Weights of a small GPT-style language model, trained from scratch on English Wikipedia: shifted keys.
Each number is 500 + 50 x the weight over its row's rms, rounded and kept within 0 to 999. Layers, rows and columns count from 0. Numbers have three digits each. The size before them is the row's rms in percent of the matrix's.

# q: layer 9 attention query, 96x64, rms 0.286, rows 0-63, columns 0-63
# k: layer 9 attention key, 96x64, rms 0.253, rows 0-63, columns 0-63
# v: layer 9 attention value, 96x64, rms 0.233, rows 0-35, columns 0-63
# o: layer 9 attention output (transposed), 96x64, rms 0.214, rows 0-35, columns 0-63
q0 047:488542523524521560422545600427381519456584486477533545451504547491517551453550506503495516520539533586541452471454575590430582500468487458549530419562492524586576460437476507449470514578514511
k0 075:496464468506497536567551548476564542461539573432496471467520556434477564546564591429466484614459508550562492537495522486441489581502502559482491551525468646590454535462545574485510509433531555
q1 065:508515566482593551442413484593538546526498501482440473420465616541516482478419440574549507511520446550579487504436550458446513475546546538372458471498553488507485480488517513456404503569448468
k1 092:433528569462501489514478485523463488498549590478501464506557476440443570548621547442524471511404489507541573482498374490486459461467494451533549475433520558574544535504434499523480495382406430
q2 084:455502517498529554488512429617554458427377435496501453541485555566564509506505432575615577442472483471544513533539572517508507450543512455527494443497604559455538475455422460552468516524490543
k2 064:461559554474463541457479537600540515477545576520487511553500439439493616551634467490547403546481548484562589543523482529473500449432521454464552520429514477583537547552532552477495470445509434
q3 074:491524513493478386538574530491424469522582572477517526441539454446416603537511549422526551515489481474455529406558406575540453526490482474585419529487441562558484484522580529500539543468491538
k3 076:582447418539527463444477482447525514468421408539575529477446553584540456496507523576446487485548487525394450500536588475503475510600505552516531488619516481456475428510488444550478525601533481
q4 073:463529444559488439458499511569436527536488638558493532540557455432468551498486542449398455501468500573396463533491410539468527465508456540476445537506443462604413473556545575482533474470485489
k4 095:495394475569554512473599488567409443477491419498520601410506506572571412460450497547424550456516483535438472466541537528440525568472532499490515520530512481509497395516539455438484472565445454
q5 080:457435563498495514536546401455502500439430479491489424563386480543551431484605498566466551535531375463427469522515529471511511461474530516518553482462551425430540516445462472436452431512574503
k5 097:503517499495531456426469485403547463570589531443364474524567547416480547453520525422605500489465478441543482522456472479451465543396484445508560447409469553527481553529481459510556495450508538
q6 103:473574483516485426606544499545530543468469526495523554483582453427412629576520537435488474517478494571480482471591459535550506535467451482555446538527426598561471465509484479548552576431515506
k6 113:482452511502528519520565461541518490435411414478602500451493486634531457569476490607501539412577473489392490437462563526469452523488503573484544505537531464474523427525484510526483519598511427
q7 114:450424544451463568486534535500414507462545502465515448467524579563532439481453502501620570523436494544474615414489566427509517574520551505551508572462510478496545512537415520423471504500603487
k7 113:466475434482453440488476538487458663570513486543467519563411460450494521461481459400418457497507527506496501586467493422561488420548517485503434521555439555496463563527524550429578488468457560
q8 060:515510545504478414514468474500537427450428469459510518591523470518484533483487451540444474455514448485419497461500547607503421427458483578511500391424567415543557512520415621510494521530520427
k8 093:532452477486450507455579460537436495477448457550536564524436457531551375465514493541380567470523494461394450565492607447505536513574513483449421489555559485467523516497530512462418479544546558
q9 062:625556578444529497487381532420466431504558551514487410432535537418499521517475558468606503516503493487578458514493494368532478521517527495482506571516500442534524484442541501550414475475459493
k9 063:577561494456499516580591474523530549582534540436443563500412558486530505498503572543477501529468495508666570506460484485428490506438506491485512394530448517482488495487404505508565492471437588
q10 063:554483495413582473480480448572544441535491563480482451496474527474512526582540444504624427532600546473624457504502506487494504518479540429470506511432592513448557558458488544494410461557444457
k10 091:484609510493524487486418558465540511555551600459521395497535519444459576600513438459638532543510478499607533500584445513506536472427483484568489544488474532550477499462545551490523546479450528
q11 075:451573414495458425562504554509463557449526523518541544502523430445440569521504547426430468469465509531446469475549503522531471539467442503551438537463383642563432476557431506514549546444480516
k11 091:450358525517555432486506470563425560525477429503486538497479477561528428398435451457452587457519500500430440504494582495569491551563504505479499538472461469482513546553466591494527462609549458
q12 090:418522578438515564491564384577557484490437442464472433442530552566564389520468434575525503550538521398528477471441601541559530568529523484454513457511501533495534536485441458530482519497499494
k12 099:452579516438436447451428536472468497588501607526462405531535449469495608588526471411558418456417502421480558486435512512544529435480456463535525506434480516566518527521513483475548483443497470
q13 094:573549525574456525440488549492497502543547614540494515477451484412404559460513513461438448445475499533429543571570463589401500439454503510463486525427452486538440459494612512439495463478502445
k13 099:504376466558549523566553442486527437465433383497556551504558498553505384482448529503461522487541533598518456513546525526461427593558516533469451465578535482423498457505467448560478508560477518
q14 094:556419523493491532427521539428540531499527448561509473450421506566563400465468508528444532475473478450421512456479654442516475577551527567561503525489473435504508533495446584549467445580553484
k14 091:501516524429498558508462441428502484519546500462326488540477552489526506397517488453604535569486483469602467527444461492551489534458567453469453464520535476495531645486476515480486441448482552
q15 082:426439493495519550473521480528629513462492446417483538465528524605541461464506416498462499528564529453559478580467570502580429520529490521485509480574442414455559522489444603548466545544570549
k15 109:531563522482417486461391587557400528558454586520499453597512391490479535524514462518521508444451516442461526485467510453547613403475438462509527544453534516497515520596536429485483482479465514
q16 087:527541572485504498459527537575510423497527514459544414476506524518497481548579556464538520546437500444557592530464502549441539438483440525482543418382488461605455464494492456376493561471513409
k16 109:451414512531526518467508439594506524475386443553562500543439472619566477536470460597493516528610522506469458472465556516561482530572542514474539485511614482472539495493487475534497508603580486
q17 204:526395525532539577448530504490529371530517439493521547494465552547513422423583509472460544558552589479580500471490531539482393499541503531450534468427569484407499503434515526505442452571503551
k17 079:540510462504443471533493460591406468468475535506485482530541490420502487492561443468443391514448522543460414509651411522537507535480506484539547511406457522528498584484461446440604525540457465
q18 022:516465479515537476591503476529553478555420436524550525508457563583509572525532501596477467540602484508471370521468578488510493486587435554539564515505501596512508448477417413490465523558471442
k18 021:419439539429545510503508536479549561595501544542505411487532496514472496495547493431603531469492529470611574517509634497581498576504481552526471411418464488455521547518425526537515505501565552
q19 094:478491468461491508421515532556486488569451377468501527481455509526503439446480482455459457528550551440485368527480555601481498466583504435526512405531488615464509544458549513573463526574419519
k19 107:457586555460512510581498494476525518474563523527513422473562492403425567578558535465550467606421461499574548496525388525495542434489445526567555491480435505576524488501470503513501504434416434
q20 115:511447472525520505428405491537488455516453487598550558521449577511500463502483525546444472473466570537499461570429489472456522487651477565443542415436559540527461472491508499433427492523398577
k20 116:539433509493502498460577436571407470470458468488555529526468504567566433437448435553371573523548557481373418518515575485544521550570530488459480499437541433452514522512501488493486485568541526
q21 185:467443526530478538507525578509506552501599494460460475419569410560535546479534578435461503576485551473515566479522520488573398548420489505463545615425437453491554524525413511491504490486592485
k21 129:534410474469420487460532430543461411503466428594529578487479460485549375452503552545385528501500476489459515514510594498551485547591486537532477419458570483501530459554474451498451465526569530
q22 132:532416494507497630508489500392478470488594449459487493466520557544541405424518566478550576533443530452561543414532513469521413570485544497525447552447527447441547507491447499488499471534600477
k22 110:516450469522425441535489553579461538553523580470436554568477503411487552428550536383463452613443494574533556518512448505527474497511544464457472506521504553561458550535544536446607466439454508
q23 120:534460471515543476455522538507516438560486434503544539466480543439497434444558510526475526460561508466588397464495516547454476398588521511449491396404582516439467483456555461498458490608456586
k23 084:548461538494568448440536452524548502417559429532521511488431565446472542469557489437465552454494488489416453502584620577456531549474503522507478477462520494461590509486553454521480532625565408
q24 089:360518507480534568558561442578496531452444468464442521482560563581570449516466399604495521547467520467508480486458600532576512584570541428467494454563465490530524482522455526549489499489517481
k24 109:443538503427455463441468524475497491545565545471519415505548431466448586539569405407550462450396497451511533470489487484588504389457457466538498519470495566527522615489572537470540521482548481
q25 093:512527446440521400551479536480536535475453494514451535561565603540539557538484557448486535504559485484621501489484574453526508523456490444600547470569489556544521512594620395527507535508462503
k25 111:477631528529544543482427588487511535485540512499530421477496496494450582549573407470627463462479492502524507495483427503474549389431487506488518562580500506520536547440559535428488541452460422
q26 102:542462400588446456456345512416383470486550596575510530510472466457469569525526517444399473563494507521452488510492474488463525511416519535532540579457492516500522418512450526508516526485471484
k26 091:481374474524566547532528405539515480410499389463588557510462504571507389432436519601471529420583544505502434519499512495507413562511508550457477471508472443494479465542470529499502479538511537
q27 096:554615442559491545533443507562537462500569546528474574473508600468456555511528491485448553561509468503532434554510530494433481468450483494492506522590438448512433378574588520511506528518382481
k27 118:499439528522579562519567505556493481368415404433612501499491494636539426555511506586496540493548581551458527474560545513499427501536515546461485466505522507450506460468474494550431517532520489
q28 094:439436500447510534483526513443548534490489434532496518522543592577571369480456650514574449461510507518560551445431485448536510488580483498532528470431545533534495559520463404493472494516574452
k28 111:479562538520421482468485553593428542536572598532453462524511476413480599485594406409508424568468507523540531523489453506508533495466488465483489563480507526560491559492576514408574511413505479
q29 090:554543522445472402454469513582484411486488530539555454550486506495481587534504556415420476555529556533518515539500457482462519473429430572469575458462503534523417483517545426410444527486372538
k29 112:441484486576610565483480498491551500449496477541556474451467584586565501531442435640518552535611510514449454508479520471495523514548518548492504530525556494421526450443485490495399542594557519
q30 086:486560437573530533581489523552476539490493586556439540508578468500506593547420415558529554537486460537504490446537534549470509501435530495565538576478459514566425419524589574546483485485425418
k30 104:517494446509553557480596475423566474400544387504590514431514474518494448524585530533511440420550553529540517480583511469491436497505473548485421461559493466484539501383486477551469512507557589
q31 089:560497513516517432510327488455505439486566495529492516545511570492474586501512561456515556486406468537589537526461428464525472529446494532509512443510535478573476452585564404412512525424485473
k31 107:519491476551556515453546457495419465452378454487526551516399537631556424512478432587488568496541474480446441473465522501498517448514551435486536486553495401408538512457564516471494491570544470
v0 077:493419522531575402457459484387483512494551342526506481466438580503526470432438521539551507437520558493458477498451552500445528521504515507425537489447475465450498498383465457542519475487602472
o0 118:452533588448501506462575499549523582402384473423554580473520452606494555488520580513484494475548499543435521440531517600513545599517486609502486521509486485479548547477498508492527523513592486
v1 076:523465557507520458514481540548584486504435482397490405584467499518483559515484516546548515564497534497589524616469473489498569436554505477436579407447606527423492505570510570420482535479510498
o1 110:489490432462548522601414514530443511527487515535509480491493489453561489551562420499499462490546481472652475394507560509461513527401498555468545502443551486449465494550479529517491506501329541
v2 084:418442554467565574580480485427449435531472498562520469394475458475547431490502449529482528511608427529520575501451523505478543520428501507513544557541498522534490446441474588495378479425458554
o2 100:418454482475522520502580482517506567534484523559489533453536506545454470530433379513505406549431458471523478451475512535545542594531512520537374495564511494533569602541539438597528450562526451
v3 075:528584507454510543570516523502567392511414445455546457519520418464484464565465577419567522579453422480447552525446428527500505550571482429582566502466519549565523497527505492556516497443464428
o3 080:494534518436523538521430491421515477488593365569473504446441461464465453474576472507497375469503492435596452433534565467420494484469562422487460509428540502433518484474498511515420473489436476
v4 084:396468563522469438471486546583490532472465446531466594365457506462467545435543432594461504547548527487529419524581526452494449422483534502484469557508478589507526514477430593473533526538484471
o4 120:463405473509479563588469432566461451517413635516393544516605572404514507520499473535470530545483529447442495502529492481484469451501548490429552439462510491463513526435486411454553504486445518
v5 085:543476522494495527446374420588352471492495501540531545476384528507504532533484563548421549510485485466421464513471527394500509491545505518469495556413547452502541515407424508524494473471461450
o5 107:449545483565568554485539459508464513522429524499431580494503442550401564617442446566391528539558463483464506475503553526508524490615462474529581496468495519459513511439403569502504553533441510
v6 085:574462527506494484444473420546478499550557437607529433411432495480494394490565474514471518381539511473463500547481509447483515520468473526444505562473573426427479503481445515424577470430481599
o6 108:442518478449524511507564485583471584507500604479558469564480425514441528606478480550472411423524495485520439409528522623552528564545499575508487540492426503522492460531454491500553416465547446
v7 109:520575467451450467507555467445558493451454489514474524499644484497499523504436493517608506494417446509376558446516431493481420475432486482570435459466551525533517508591556513555440473572476451
o7 072:538558530448427487521439527366574423558521461525548446582534475509541511466536595476540482537501560510407479567545474496441428460495536438502458515552520475462535461476568417413446442546536507
v8 083:541577519429388555511467517511515453510511453472495524562495480509485495513526601498450476386372359467496548457493505565540449484470502504599478419467496507521544489623534462501464517522511513
o8 088:544521444489531419490426501366511489521596438515490447461488503444503478483498473471432434527492516505490520629581542477427450448454581452574498584513441622527463435511444517513505493499481483
v9 069:587471471552457574575472516471500396467577568540493453531539485518518546509596591451554444542476585539565446489524529465499470453537460453495532481553479436453483484581538445574612502556496547
o9 121:564428507525441460497353501591453546482504454584543495510498489518562513447546446497512508410545544454612430470404487524552529433524475483438401490567471532519522503523482550557482495543553454
v10 093:527489568525452419616615473455553533542429451510473525600550480540497494494385483505510416523485512514588495581461432476542503453546495489533558411521467439474511515479505507510532510564601452
o10 097:563522515473516518475405495421447426451493427475487470438451441542527535498552587469539384490501479479569570573534435566452546503416520573580461541525573531411558514505472520442487543530537469
v11 088:574481500487581527467464592520496566538502524472499502445453488461456486523476536524525463626584423561537462505496465458450512477554515400601576441605516547489522478414508541483407469434461480
o11 110:484564495468492515574596456512586543546411542603529571419505499491492384563534445549507518538522449454495494479489457466515550487483454546452527449522531352477556521493568439568511485499442542
v12 075:559562526511439531612426506463490515480490478437479472483453453490473589547454532531455499410428464433554564494468448519528552446444470518577449567444516566492625538508411549533561528461444497
o12 110:583444423525461555549378485381422457531543539441408562410411472534486528509514459575465493521509476538486470558601536539413509456468574457542523492490433551503513491482490512491512528515540510
v13 068:613491447543473449539505504544396516519550465466512528463449473538550565440444370533569496496514603452416498425482478496489494456392530474514419565532541544455525492445557547466469477501485566
o13 099:579508460560483535412531492438527440562513613433434516552529429548486509504438510467597562521464536574428495535581489543540513538436497525494500454586526481520460491493494450403570595564513527
v14 216:473496554553520485552493535545453407583560557489548439480438520424425455501585489461429477546520539503584506596513474517503567506582411516421596527497432478487415470532460507462568550474476475
o14 016:498441442439447487559511420527411443400463541472630479541541526468515502475454497514586493473455509429545473420421603583472447469506505544506447531624455545485461494503501503484491538477443517
v15 215:516498445448484513439508454455547593418445441512452556516559483584579539495414500542567523451484469492417491404491529484500435493419587486579402470504567511500587532465539492539429453528527529
o15 025:554523560526466480501461530475439491544542485439441525508475477611525396448481515592481525499534457473468635496462484489592507567536470443503482502428529546538551474485383460452557399580512489
v16 108:484546497494501453545523629501548562572557513467464509525572514440480540517439599529562450470445492560506577530440577537503497460480474505486460480585497660581451482554509546533475498534547560
o16 080:554521542550479399547443541521534479514465476463582455469519516538530382452616525495592487524478474530517493554546485473479574505510490557469489570529465495486516556568680435511549483546503537
v17 099:497527606500451540532547547536469550537512478638499608469438455491492484443497479467491508530546419646507484522523427404494551544594502512481548526585483432497501509441449522438502491528540495
o17 110:485484431481531503584558496473525527470399515548554470534466477504445491517483450507479449566493531441387603546461409545588577528572529606575492494487564475450538526479488565523550471582553505
v18 089:515500434496560521486467494413459551473524491552472543435541447555465534515471430439477474541485426507512465445537456476483497522410533425608516469644474417543547496481632513590490485485482446
o18 107:510511554501495450566546410496629506527460452553477586474497510539500474483492573491535488512460527499397497527495448418492440378491501385487419460537451432560539442490514532521428531440575510
v19 214:455515564525503491561510516525479401602527527502544431498431494439430448518576512437445465532525543495578516613496527529527555506580404520429602524485420482498413480518447505455562550470485470
o19 060:462464508508554497439433523580402565436561468483479508412408544444387452516485506523462484445477428472642509430420565464510545539481509564500511535465500509513478528522451518534547575500431472
v20 097:479471419490559499422517484461494482414489486519480478362565483517524511519497493532519536524449468459408524351573506495463449508391522493567424535457530593526558509448555519581449475510465487
o20 081:503528546510400526527540466484574477608492497509444536519624527508570504497511574516523527539478540518384449517538480474496400449537501351437450447530448490559536499423547445476478484478542491
v21 085:450452514472517460572526480500533573425496424529511500513441518578563471500467447575506476522535498445512484497538621479508642573547550560526567390510486454491570526454443559560424522533531521
o21 117:427528501515572547608480505476517569466473469522453558427582549540561595521559400497439374528536521518490563433479522517587440529417526408501492502533430544463498441528466532494483515505497522
v22 087:500464556460543424516603458467559526502413474541499442529651383564475429544451454546470449447464502426520516486501512466526539467518459548608524497488544546504569572467494475556473490529548465
o22 113:520572472483472484597421519439451406529499487481463427397552549478566488578571606478516396597469476494532542545537442507507490472511468454583493541522535559513527457498505441434506526497544420
v23 089:567506511480456564573431401545382516474461507498510437469496479527440498541497435472528504590523463460518463581519474406509493540482449474406531469451561413495462492543462465495521508426409384
o23 087:421461449518550544529420476493483555455561504566478525528373472524453568571493470534505453450482395492572434410417608474467449470494498520496534470429537478459493440530436530447436498539445519
v24 086:550579381476495440476485443517485528407572543463508591445560514484469553515466440505554476525489541439441406375531582536475477484513525466614478544553523506555494504542516487551558495458442537
o24 106:524519545534443477461500481438589447478527516429483516509502534581419484421514581501509581490513527537414487535474475470514472408488496361435490458562436449518459432502537390438517560451571503
v25 116:482569506488481516550529564506551534632523569480492431492429497441443466537518549453477447476454472563595590582454581506552553483521449511464501495577440568511451489485499534441555531457480620
o25 077:486466447512499405508495565522383562510570555494557502452344504467445391488449480547475462475485432504608507556495545451484564524473493540480564553454440510515471527556578525535544523455482515
v26 073:615564552450444485554606415487505494492502478571495562504543431478489459542463528382500456566498454541464536519548474526490441520509475472565512427419426474522457484482441590534387496501442499
o26 095:526570617486451603411454476427570577555576403470489468483483518499389477519511579540494434478466475469484487529466502505500436505467616449525459465554484509476553495497527455440450485546559454
v27 092:412439584510418483642591534500429585493528451453478480497522542581489492478445427548475497499496486538545524518539608447515508530483510548421480427504535544499521501537442494531559506586553424
o27 117:457450415524543471514470522446405491417510489486431511499458518532623618537529489467513473586492399554480512514543478546491492494527535541538541485464553558475494499494504480370594477617514536
v28 086:480507507513506417514504538481545528535467457455524476635569498446512486461431486535507504381496516471509387599416466557508544522546449565522508547493527541477487551628461400444511502523574503
o28 108:503517486410555440506448542486520418387467471411617407463494469478525511483522515466575513485520532529521526486541485540498559556528507615595574591455504518402475463522482504539489411488504476
v29 081:540489550467537457417326526434541487565421542484504510601536505450476520497571537503454494499479541465586460530441496571554516478559482510482473423491438556481547535548522518542487527525368483
o29 104:513493557513557459509425559455421459486425564511584484387436560467513464514475550513415579556412494458552475548524495450473518532522406612533571519517479507494485544582477515520440551510423492
v30 074:531549519477382557522599437428607593446499515588477559533544426502427528481514581486547496514485428510484558460541471453434505499447456500592451453526511460449523490512442465567442487482503443
o30 116:535482493500395563550498428358582542524540470543498542523462546496424582561539544512565467511454488555448517569546455480473461535528544574541469499536539526490444406450473414463523515552563567
v31 078:544399423455484376488526507511504541524525537545491480549518528452503379546486490480460463460508609458443429482501580554527471522454499446510470418524536465584500539498593602550536499473569549
o31 118:497530589514573471410561560474461458505481573482502467479480470534510453526505631509539489534498460519540523493498431528539446544509500411461577572548452596536460377463560430466453501411459478
q32 093:443521396520502476493506490418504623447606510573441530579475475531469504494537506499439465494493453576520516566581384515490498464480481418496486431525499456541551512412561432486552488497560574
k32 090:436448376585527572537508497524469447446535533563496439540518501536450500468545507455473580645496443520477467547605509490526421492445536511575555470496462519505488475505537430480491567451409547
q33 106:480531483623514486419580633459565538510472503511494522431493513485478555488424498374457507530492536528454539527490513411476548528525541484460542613481416522529430511542606443511540509501511471
k33 066:465422477502492456527445441525536475510505529519465424487446445526518539513545564524482524462497451468459594511547512477499402516505457581481453513558450439585521467474356553597445616529539426
q34 093:501446476434566556590442522484489415467543501467469489461439491478567437463527469563539566495454505557533532479532481448531498538524613396424501415462518510584570507443455529528463464543607437
k34 085:540491574525445628433448515480567529414492564498343467492494506474490518475493435492570497557511520498507514517386501575503521538451539502445426559499507438486509618489501538543525416482534508
q35 083:374391496537452499533514599517441542507547559404551530464484458489508538490506448521484480609530543539468510537423540551492572558510526536502441518450396528539454488528431557468489560465410489
k35 089:588449498502497403433507473587564496523466467520599450419471437553474461604476510471572506476499530470454533513493515485497538431439460487482589461431484428600504460452522567561527582545510439
q36 103:493441538438527531491442562542446451566478427481476463510440546464586390454477467551497575474482507570472501474354521471522479503444494433373497515496478411416543467442460531447472490512462492
k36 118:451504490532539479488509489521464600494517565554453544467466555432506484397466517526512461572495472534535599550524450538556514501495528466569511541455501547496540555575564540402422376427387496
q37 106:535500492548564582459419525471532456518527493532498537512449562525504444487555541503584484457410592499608561489521567554500515527483567462546458439446445506534515511623520520430536512553429388
k37 103:579376549542523454608537523566473474401445496497529494418537528535524506508433522496468536604562550518494478527480452499466575418433454499369492497506519457477471478531470437488506471432477574
q38 089:556566438586446466509535495424550567465441559486524551505548487529402508533562537400461511582478463538486538526566459532425539495417447507534449550475518578549392455542506489533566559457457487
k38 075:505493435438466423561508476491528466554416498572608480408505439554535479548560480499481486427538520481531411474549571505467506420565465516540529443489500455528408408535417568513489587556487473
q39 088:497411481511514457432489460468560509565514439367496526419575484442540494538598441466510597435553521599542507491545559553598520474471503455507470496513433466455480548469536513458466541590502456
k39 134:464533487446484479528483571517511542474484487488485533481494428460488508597463565513577558479469615392482446559520489594526521587425562459478562434481546439493550469508413468593480507424581521
q40 092:602479624490507493590484443472417360568492522476458497522491604460486471461474408556480464535526514502527459556495498588532522504472510474479464484509478495418569532384475567459451479477495521
k40 109:525540512537477524537446513431575549474470461509532501509513382522491510459498620458499482525518498489428488527568524597394597495422505413435473409438506464469532500517532487583501423421451536
q41 096:321489450542511533531580610537464603390543507520519547508519455526519520453531567454474431523514497585543528472504438449444495401451503534507485514476548529542504480469539490457512461489497579
k41 099:520523401576523428474537409488538507507566503374473493587527524489450514487494512482443580633523558496433534539570485531521493629487524432465460484495537409510525509497516562516497541494576507
q42 102:561533553491483544576456506503448491509555468552514501444565558472519402504454465517459498495472553435534408458540637519501505464514539422479580474420566511389511499494493529493367522500489580
k42 117:592456479456479454468545426477455550482547455464494594536423539493555484482452461584427446523558473534561551455413510413446406470551524476519446553592501558538483508471561568545554436532499489
q43 101:416513464508518532481551555498489683496505524550509515503526434514481535499438473478455520476484523550446529530492548491571546573500489584632458645537506562485513525484411542488508465461471546
k43 087:530390493511448470574495406494489606498388468421425554505458485549505511473432489553462439527520503475478508496540535466460498509418511510608455511607511418500535561520476493427503454556589503
q44 093:519569463498564586470574476523589597533486589585519379555450569496486582505617522479474507548454551482516560478534472504504496543403457502528445505467480415493447526542495533506486534506448443
k44 089:573515440508443495468533537540540471505483484540562552423541474488478466561482534425517462451430373468500485463521515443497386436495426599483539507481525556484430462568487464392529571471408472
q45 090:618489479433447467497403551499553537532446545536480529481516511485522561560599545433524494437441476515561481561544589411516489475515478469553546454430503454492544476515563425493620511556516423
k45 082:679479473429547504530513508487563425529465481504510487519413461439467604436541558521465519531511581455555489456622431567486475466520541525492563486457493581480494502557495543495535514452434507
q46 088:386496527486462512496550462640424551501505498499487524516479405492572467454482427501494584583516459474529442505408582482576556475574471513500605507457489466510468529446429566522431468498521480
k46 104:556483562450522559407477446469526511454539468517403520496457518505542482385483547561563515421495483509523484497486474434537435557475541428499431536496526432451540603496538473450490360490596465
q47 096:550447476541443551509481447539622504493492490486458499481495524510490570509573540525445521572579498486400504457518476627507460553372472528408520454414437460516499511467494544561594510533540462
k47 101:498418433500465514490537461458472440509444511493547394470585569489563552469592523574530459491460568458451549582511581489529484444494552439436458464452541516414452479579494439488477548486390506
q48 111:533502478475473550467544466553388510518536536477491428549523487554512416568487559575532470443537513467456511545482512511419459467466425518554512431404412466562489493426431567507399503538518383
k48 105:440514503437539470444411447480536413460438565485501481565468506481476555572572474525504527517387509485531398566392529399533464443500525477495532468467562443511563490547570541520533554528562439
q49 090:425495571497484513411431463511531443463511505465501545635511512447540460475517548531499589487549514545562459549551560506523470586466509439485530373488581531461511467528528479479490545558359532
k49 144:523457578536521475482448503630553476480441503517462464516533467644557529476543531484510517511506511537539519539494432443580568531400504529552529496485470530540534492519493366483568519447606426
q50 028:612550475541501456539418548548472463469487538487554588469551472504474539528530527515566605584518483591502548565513434521490562467537463476408472402439469488562519418483531532521479444459457413
k50 024:594447436547520534536457532488532504488543496463554515489438543581523626432554565507570504595523505544568496504512492496477558560437456549503417586561493586467442533526500462422563490435478551
q51 091:528436495476471550567488576458517570522529485454499436572422566471524473494580484542516444467518456462464589565509522436446470398523510470441466456393551404499448508537555586488477503454406542
k51 110:470503439477582425470534484541512416548484567495496504396560568390455486525470473404510541604425489447482478474434445608514485488535509405424539490511493457446456487505513476461439517558505552
q52 129:452446493506466461424478500493439546485543501512442469563517477491534528501459504429531534423421517516512468521464525468580473551416561488613485544600485421496496508641482483394432511420498425
k52 147:542491558487513472477499425546496516526429477547505563542432433499507429524410453506528631454461552440562440479523502386552548573428557541534503521496542530413529504499444556466529544587533566
q53 230:506429430561474488437431539506435465535476522463529558527445490569518496489443450502512512491565470504475515539430489473438490472456507438548594534532407462565516523457507648505450481523476337
k53 117:522507493561437508479561591523446457477478478470555535538424572489517533503518570486540465486423461580464521558463511431471606492411519525548489502620595611506562531461491449483459459482434556
q54 095:426428511544523449509512462575482534435528432500493515493417375520502565468482469563466476522508483525410551452570491574588455509544474567545472365570464433512544500436458504509557492486490430
k54 132:485500542403470487409540579507519517607472494470505527572475519480538565454445451470511545467553425463381528470382526529473471431515448540470514481428528535429471426422503465481426482540506577
q55 123:547447508552496453547525438509498402509502514493541464574554525473479484479580536440508601519506581580540526559547479556537402476454488551509457430531405502421402411536404470474471513446494485
k55 089:520437485476506431470455549513558491530433491520501545516480525521538495454461530549423510530566551584502493589415419511546482433539526465482410611375405394504441494523511534522522510443533448
q56 089:504476435490508598485522571422562575553489508571499488455448553464497491412531455495537523505521568571491523436498477559469558465510551435471401578571456466468436508543597587545492488585496570
k56 096:452500485525446542449568487477452496508519496473402534400558528496526383484437497515455509389523479502535524486445449476467412543574535402470587570508414471485423476516441547532601516496514502
q57 099:522505556519450539444570524519479565511507530500476531434425492583510448501365486545528518530468542504492407453362495525417522479556495574515466488514392504565493485494474392547566477502494421
k57 129:454571596466535535422478451543489480518470477567478499599540492466445383500452473501486481473493660522526501478529514445501490464448470432479505502491630494451514503462629500451430513474477500
q58 095:438493509438469448535607502543479457509566498519566547566616601499479449542487390441531449572522508513556526533501536459467543570588483531526520456569457539608465569514516463465542511437506483
k58 088:530513473372500463555508540433456521456480483490536525429478437618492434622479538496585464426547433538542507457482502478487416436453495572486463450515468472523543481479467614540445498477464434
q59 102:568559545441439448487555419588506428506409493501482476530505511510511436517536542568593461484468504462593599453511469517488426493444413473503467414512505535454487495601520493381541506516444525
k59 092:406476520486542548415454573474565478458476500582489452382561470503548513520505592496522552498440455527525446418476492437496521425548489528558582533471439558586438432522531433544495503507416526
q60 105:434442480585511534492482516597568446492569542435546583623514514493515489442480435449479508534554517547534460561441533525520422579405572438440566441483457448480479443547539495557540506523483483
k60 098:591527569476505520379453488506512441489499554597528473548485468539589395521524515445592515440546507562535504520412492578526492521487550493519580397448523477532476444429530508467481587494545459
q61 105:421466536494548518485471512482461516522504511466558563560492471482541465522432445464386491561533422509561397631411536430426581501557505490462552535482556440544456496472509500495545509479386529
k61 118:454539447548557488569462515472544478435481573551515449479494468478474491485566466462541459497580556469494520582505409481571577457402516443485482431461586465504505492495438539405430483521568369
q62 098:537571514473490484549529485628403408486528463519468477462444431550532468496586503585514480497461506508591525529523473563505520428500419551547441430534508532510412450531438499382503482479438557
k62 101:500591472515478525458442482537518511499436478516509508452500500510515507560484491455527513425449456434458440482448578392456535446505560445597640450502539588549513436407474516544502493590549431
q63 101:493505499482488515511564414524589419533460440528481581362486463546502514478535477468441527490519609537513456471483509637503507446480484525534422481499395498428466483433464480575578451544485511
k63 125:508510457481426544513478631548402540562520446469522464501528499432507468556497554556463413491573584435496443616541533499543475506568507440501485443500547517547538530449450521536425447399469490
v32 090:453541441556489442613417489485472444556660539473524508565428583520531568515446516575504478524447508447421491483528571546527535531531467502570511488433508495505502458587490496504457491490600536
o32 127:462468443549594438417496555479542549525535518530554451498471451492482485528465449532594519503507542526505494660500541490484480510527427484516522547610510515554479396561576441457477389474454526
v33 103:566487538476488428441608487575446552440536397507512485519541538495521485516541452596461534358594529499520464500573523463502486456500574482488541524596570539464470471560563449439477532471463513
o33 121:497503525429418521437556611450534534461449535437488538528462476430526523560457549402492492444455463465444455512428478505524524460448614514529520528481517554449547454551529464389530568572421543
v34 093:578561421508436471537559542478517485480452425531492464544481598477500458535588493593466506538584489566562468498427556489499560499584573466487457525642453480493458470579517556492570493531479509
o34 129:480522516477470444400505492427548479510551543533482527488562528509563457403491553512485546506449492536554546581470459561544565525500592577439532467494499550535427586568498437456597504589421565
v35 086:478563451481514515558520575483509479600431483485506554516548537558508493500466510475471460542404383385431457554586393418497483498505501502560462494435423494449565465495524433415536498497453506
o35 123:466562512493596544485594509564496430494525445492527448522500545522557455539501423522491425524505501465530567573584477426440570429454528420577508405464514563469547420443454518547422458496458531